From a checkpoint of a small transformer trained on Wikipedia: untied embeddings, a variant of SOAP for these matrices.
Each number is 128 + 32 x the weight over its row's rms, rounded and kept within 0 to 255. Layers, rows and columns count from 0. Numbers have three digits each. The size before them is the row's rms in percent of the matrix's.

# v: layer 3 attention value, 256x224, rms 0.121, rows 164-178, columns 0-223
# o: layer 3 attention output (transposed), 256x224, rms 0.117, rows 164-177, columns 0-223
v164 104:139176181130219185152108111121117174046111126097111141168145093147100151168155137116119132179134129130125096102045153106129138169124192142120153143098170083104122082121116111138138142142158140184173123152126165105153083109089172063118125156078131140095101118092108103152133118140125141106123112176121184215140136108160108115087104175123097155154101079061157070119140102131121184147144159148177111128150155140133111147090175137134144079128090113163139094156174135134129146131159106087125169154144173086157127155130060174108071180121089142100129157139082129091136138169079155119203109168118141164102119160134141172157099144099137186157082117046139141108093100108092066077086
o164 099:090147151122132182051089149113109185137083135137093172144135136141149101189092116151118093096146159099170068159136095150066118143131125114144097113105121103158119102107091202172095092079103146179118143102097084140089158169080119071114150188155127107166211130110139173144180072152137159191120104125156144168148171177093137104070207133085133107110091171144126175133146133155077111108148160151152120145120079104088126131134157134121167156149100148081142105121139146185159148129131153123148119167107126128094154157112097122136145151191128133105151052144098092122074142105117120113092155197142102158154125169149129131085159136148091204161081119142157089128118173164078153086058
v165 099:147109090144126111108114169155126126157101134142116141142136168153142072068126117085143074068096124167063098148114104163118157115116086204169185157128148110152162073090169088180074128104125113169115200102195114104142170153149186129093171135098103081105146101186148059111179097169115138122073103176140174159138192137143156116129112159106135123064146081163070126127162083145134163180143075115132134151090147102093099150122145074146124122132107166110131108074112153185142125108089222084134127162112129107076145118138078121144138141167162144139156119154126179128141132137098193122133150146166097117113115113083115152111158150158118161182161133126103117098060105187080087143138
o165 099:109150086084109109126125119192061188116097142141123149119126080128202120079149184098160126084107114126134140149104124170172165086115065144127126111100158166081119167138188104116152153126094122148120164164109116050152094162108151120125116123120116143145150145165155151133144136088088133146124067162153150144125149162105148066095077079155133098120120140113076134205143144144119124092105160159175166136133165141193143136181087152126152160145147095102186072135133140139150059181132055122101096148109132136097087124090138191131111088087157107128146138165157127225139139227127127108113098072144063142162109091125170046130105145134134110100102092134141074137121099144144169161125
v166 104:095133135162178063085051120144076169153091172208150092108129128141167144138144132124152208169095099162115103162150150145092162123107126095174154138108063144115120138088107147151132155163132125104104059093168091112180161080103150119111080092172169111141128134139101091184119119095102118126099161173117126132118117138137124137123109122136062105101165156089155176118085130134164163123122108109050169091129106147154152150201073100105102082166173094106113136117160062105190116135134132069083157091125105092089103113155125107141137126126152154178146103189179151078112126071099142095163167120134088100166130129082184069149139157176167121134084156137157151099063140139148150115154
o166 103:075112155068077164129112093128183186135140114205084143146165120137149098097181106127113098163147119166140132107142171070129156098100175186101135115074158146121134146154154155114168031097167126126178119122097169128113132134141104145088126166136154165130178088157159082154135132123096088133164177111140118118128129115094107133128099095099162153108150189098068156135118202100151102142145137090109155099099104157071120077157110122083159117158129072144145104101155112093106064106205128133174123124099104117158101165127142152081150149101154136164157134134119146099111098095144207179114137150099192101051173129119169125077160091120075129157122166154071173195152119113169091133131
v167 101:091104122128105090147122137089052119149073095197120126146104082165116111139147148151087134106151119147114071180169067137081115128140099169099118077187067169122159137144123142144194078199133102145132141156148139150137097167138134145126164163147115080106117222190151128169137160142133172087073107182135110189097126103155123109067134105100118128123126068110107123154136053097086140131150145142164113173168114113194134125142140109164138121133091106180152135155096098164113171074159115164117109139160145143097148133147164164072106117159128098145080083085180125094083126166157076092147103056084139065167123084182123130098119058137112177115151148150140140140163097134130112111109
o167 100:081122079185135120116153174197148105126108144112140107117133089164074126116075098163181174077153139099122114135116129096143107078099151120076113131160084121145156169125152176149080106169105138102138147111134132135142130173101147131116059145131159121091126160129169127189098168172092110122141107160059137145088083182163160108154100077154115107083063170174072116136187117136064082141115064174092158117079104167174134087132156110151125172127146109152122171144101162047150139082127186136143139098215120163121106106087196125138122103102104070135170121099110162134154109145122103144121086186183128121094136107155156152130128153125126166117121130164158177182103134147048151150142
v168 097:145140105165158141106058154127090113137122104068138140111110095115175169121142143095147106155143093120123142125171116128162094131103114096122102108125138145115151141141148089130068146107162172150146142147145115123182159133132166093138061114081126200155178151091178134199151176158150147155158097057078104094112186131086042116150115109147092160125083081085157090194065108136109137131140151158084115125090087171179136137144100120110142200103123117145178091116114182139125110099113122142182093161152153139072121126120193106167073169087143196191082142174132117186135105112090172142121113161182119150160097161202111135120138149110106135145083079082135116106117091136096066112141
o168 093:102135116177169112135118165150141178134134104102129130146128059136119137096120141187106103170153073094121156132126099140142105096111129120123180113115127118132130187139182107149111152096116116160172086133184097116174118161159096175133157127098113149145182106156094164118141137114135141142100036169158091130115118125116163089098211106137106085162148107171119092098125134103175136157209098130140178049135106173152116176163116108133104088145159092107151180151172153086140107125132173110150095101114116091150064067050184144126176166155143174118115123112120113145121114061152073184143156116144121101122149187205130112161145148163169190155096129091092077127110108090081049112130
v169 103:119049162128116107103145223110083151088149149149135116130179125136117108080044133103105132092049121150117103168186095087173154118123141099162155151162101119160085183164164156118128129110124135120119127122103127107128108150113131155144144138097131142171086136153124159118217129116144152130161048164166131143166091140106097103151132192132149095147141156104100104163100130055134121117109125147108085146093106155106075161077122191085210119138097111146134067096141121169137148195147107164101060151104114124120119070141134131112107158156145120058093185079182145139173122106153083155175081166111079124110189145151112032096143145115121128125115143169124142115136105114112092115164
o169 097:124128095123110189171169164082119146088088134121100188125133115090108196109131113128120132081098101125126150150105151122175134120170126145188147132151063113159093118106166128116106123110131141189134133086129161119129174167109114133109104036110188145122142181146122147183074053197170188093144081143127131136170130124097142160116152182126123118124124097122070124115120105151141185157140083094126089115154152105163163168098162152130161153132142140148081140124133136155233114114151126150105167178107069189075102093123146114169098108130178113117114091148123205124096131129137108130143077121118101123121113076125156066161090166103155119111181142092070229165145147142124136101184
v170 103:065128148155151111134072121087047142140149149098109123123114135119182112172127080156099186073117129135130137156071120118124099146150091120118165134098136167095121129090139061163084094090069100148088166087137175132118182139102171105073082148132137126135152133165106047079154112160169087122161095071141060100129189145175108146121093159157083179146162094102140062125098173157086132144117143096090134106173128125131098110133140144132147141116165114137035116163160112073144153135084083099109151207092146145176130160126067153157155077072134112153109168148110116163161121141169109127132095133161167147138168131097108150185176161117087187139152151137133113123097158125135077147086
o170 098:116166148177089123108049136118119176165103124151095141099134129092134092162141100123111161138149178162044143179110135116161154128134094093114167116143070139199166104150160097135188160116106076149136064159115123153166147183193111121084139200168123146168100076119179170157145114083131122079124097099079058150119112169100178154098093144107128146129084146071102106104077104179116108132130174148160117092119132113113167102069105115150143150091106151172142173129159098175117145158113190127091109064098151109060142138077132164104162118137148110188145106108144074111131158118163103128120084122137136128134069125105085139148133192133153151105097123099095125110107048104136094078086
v171 101:150137137116146172154131161106142138157130135162119092115107107117142089065060158117131137131140173112127128096128162146149118103113081163126151142159135094088134120196062143122153102155171150084078057122118171155102169091069134127163115089127110110074133209068140149072151114137140138168152100155141107144123171141074141147093180208146035138103115151146064154099148139127139103099108129090172139085113133132126152106111176085131151134178075111150115130102142127108099077067141102132153165214103129138150117105100159148124147161144127173096139140056125149175127205157119066130190121145118120115112113139134106052121104077173148132159125154175107145063088130130143112214127
o171 100:133125166178141171147155165152099150138126123126117114156145077140135088190108099121087162086200084108115158088140122147092133119127129196167120121084148146120167098142100153107102161104123079154106168062092156114093117130095175131128154080131103175135154181093138101121063099118098165140074072160107141131084070167128134097136112148150120141127152125132133102106138153145068098098131148117115109160186184114113100149081098102130110140111143125152085103144188090114109108160155106164093148176142058205155185085072049143095230107061098121147092131094137102150153145105155148112176078133144171119118133058108148122077100153107113107131141148120127100179163129113042110145103
v172 102:135086113080141125148149105179138139178099117098137108146126129141077140120130164125124093145119160135134095155114128188125125114141179094118084157139131108134174145178150154167182173091143100143111116140115096130090125153119182171130123109116134115138132085122125123111099117131144160138151151122140153148141142143186121072171062071129159133126206137125124173120072117168172150151154106182142149194158065125182095123155130126099112167098056098148182120211107163137034186188125064088138107155065164119112115128121120121123164097195090148123134093144146106069150117064150146092099117143087115179124080136067160120045169158155150197148170119176099182132136111100093124147148
o172 097:159201146093139180120128131143063144149112150153115143177077156177098131057172126124140155201142118154124151194161142165111095119090145151119095170099164127099092119095166060134137096163110190179201154137104122115133143099118082150141133166128195165114132167143099139111102140190138108161137143112139162141130140137142136113113118167095151062152124091102149128143072117137056130139111072135116121121143087169076058066087123176127124108093150156145075060149071115146141103109144161068099048122171167134105145121141132103114119095161149109106074073132078168133112173159080101119141073141139132164165156169127159130145126096105100094103111098159114136173116195084137088142119
v173 104:130174150139184178058125073150095111128147142174109115112133126102139125158097105193117141120118136136155132123125178184141088105132152102128058144213078161140123136124038158104121107085105119173150090130182090114094138122145128074090103155104185092081145179102147135172139147103165150122125146147071192142139091134159173153090167115092115125109142118115161223134112179159128193097108125116139094148092139134151099090033152091143094137128125090167177142086191137156094096125113115101141134116170128177162105129118102126151078089145098146061141168143099174114119132134119136137129183149092133075082070126176115158108076112102071128139158132118136114157187117134095169140158
o173 099:151122149152123118062131170128133090139169098141111146128109134165109109127089125120115151132146124170136166126162147105185096088177114121104066140183148121113111202163172121202125123194085122153177133156143094087062134135153155147142158116147154070150159197082127184109146179169185171113147107150136184182105148127131135111104203102145051115114118166161151130090120135139129133085073136083133133246121177130099137146160127058112062137128122105216124125137143113107148194075120139158180176122138159137106124098101154154118134097094161188089141152142101098157079125101135167132088132146078119107120130143101106147075139131103102119127111189119092107147123086114120166143148
v174 094:124147105125109123155138191176109146103108108118110059105131092099100152117119095142142052129107158152110143163087148116076183130096104147032184114150162174054104090124118148105110075088156103152079118156128107169143184134205092091132128138156114067119091173091105126088130163149138118152103147145102148127112123142127170197104140112181073086131129156166105087129154099088045123135108158179162138145122135126155153106158106145163136105118127106162056153136068169156121158121111040176116087102137127109151066079197091127098156081102120115147135117189106143151136129071119158135159160104140107093139169145182103139106090111178168101126143130146150167081137140065112136145131
o174 094:120077088149066121183131176143087099097128113124125096095105111113101111183071140160216118103127172133064150121087116102113157137125143125170114135117100178080094143101118171104088100081113131120119133162122120130093081158147109163124144143148087132072119122090197086108127165134144064140071142085130100170096134125148105174062176139122100134102109123121084089159102152140094109076133105156127209109159158145139176106148108166096127185141146193089162091157128105116109117161073172082102138149163126189153156095137073138157101137186135093129150192115115123097124104126148169147133118163127140148142177098079146088149132167171190122076128169112099166081181100086100111184077
v175 095:080085164177075139123144104184219077122106130125135152114099100114156098132135086140114115125105130125131103106075150137156088115105141117137166148110089114208108167134049155181071208129148092163152078153143097173115099153103120142109119128114142145151098182141104182154118117123109151112166128164098081133157129102143155082159117126126125114098148173146104221106137185119155119149132129141187175110166160182177068130125138112139098136155177107157115147136156084111156197147115113114215125110170128150111143168119147122085109148192149103147110107095142174140117168111146162202153076189111108195105159100145126135126107133112072078172142140138092100043115163146141124130156
o175 094:174092182175072099167167143168178159155120109121107113206113131112194106127147189110133100126099115186091118068153142111107159130088075153131110097120156090127121098160082105126094193178132129177184179098119138174131191130137155140070169157149163081139130139103167202139163108147174125164156131134109154090080195098129180151165142107166139127158112113109118185067125187180155159093142148067101091130145134158148121139106159150171143137163147085094078151140144115138081129088156135110126158131119106123134117105144145105127106101132108093117109087125156108141172188168139160174166116159162116157178192157157143139147153083092081085117193087106120110154196158117153126125154
v176 101:136168076186099152106117091112121148149126153155170088049156084086133169143109154130181141138193093151127114192131097146111164135143128079181175168113145096141146097112098154152085139072083151088114152102158139107152118086170115153135148130139116079086052113153141162135177095163130172113067150134105150195147104159088164127130136121185142071153165118120174124151073171171139120120109112143080108126140112099100140110043108108127176142115133075100145130135065094106067190125097115103158121110098105149106100146128097125129132052125100142185117158151127222160151137090108090115090129109149079124096051106141112114143107091089180104125116127137187078163102092149159110124112
o176 101:126123034109108135134119123083160147130135060068089117077092153142183100053171141109118124156128079135120120175089143133164109110149173122149083104146098155144105117182112139135124102164102122141126178171071112132094133164134119126122156146112139095128116044145084134118140146106123155157084130154180149111181134136127113129123140232177140150139077162144091064136141154140124126162095146110136118141115099095055134099171132124163192107152144108198092100180096084169134119109111187120142168096146122140147101141044089159133119086121150142127106146158152166125179074112158125124143081151109131101083177122083074109157071110178197128144137167133185124126159091150166080073138
v177 095:149104138135183120188180163073142167134136116161123112142128187201116122138164097146103230082168141106157166111124107127101135181089106124145146197144084174140155155066094156111145109081090141174186147102115155083162113113128177109094192131124096158120152157116111117160169194091153108093119146133129132122160189118153134141138092112162122065134120120188146113151100110126145171090152203147145083086161107086145117176128085122128118123087163127119190195099144120130119074095159136134128125132144108184056185127164127060069156134117121126149138072130169135178189150108116125139130160149126176079155115132122153119083074127107152118084066130101154133160144150081128143127134
o177 094:095126112135151112121124105174117166106173078159158091080161134115110165094092148123149194142110185120088158118173154135098175126176132151130131117142079135121124155114075177075165122128163188062129135149151108139145127183157185106062126116112132125172160150108154114164153189102128129132177115097113095072092172123099131100090163155161130108159134117105122145150106069108153157115098130101068072134079130157109071175107118106116105130070125077153077172179097134195197136165170122166110120173132125145114100110145147134106121137177116167117181144138078123140126119096142098208119155118056159123039142147068146076126113134135096142125090100138179146124069184111124149128059
v178 105:118091134110125110174121120122143096122144145102143115170103130160120155206139101093118087140109158126147131160073152169098084086114140199180111137151158166091095149064124150090179118136113202180097131090122158167093139188124062110139131113125127143117194139093097151116151118124159144129140196131136100164100096141143139127101150162103122142133080160196206153123124154135100196109128128166130141107128217160164147081152093154129181211142098131085128160137181105171162094177211167131130117125145095128187098093087128076146072139166127038168104105121174111116177142111098145081147140132124118117147099140185138119081145130151148117133113163105120143137112155111100134049137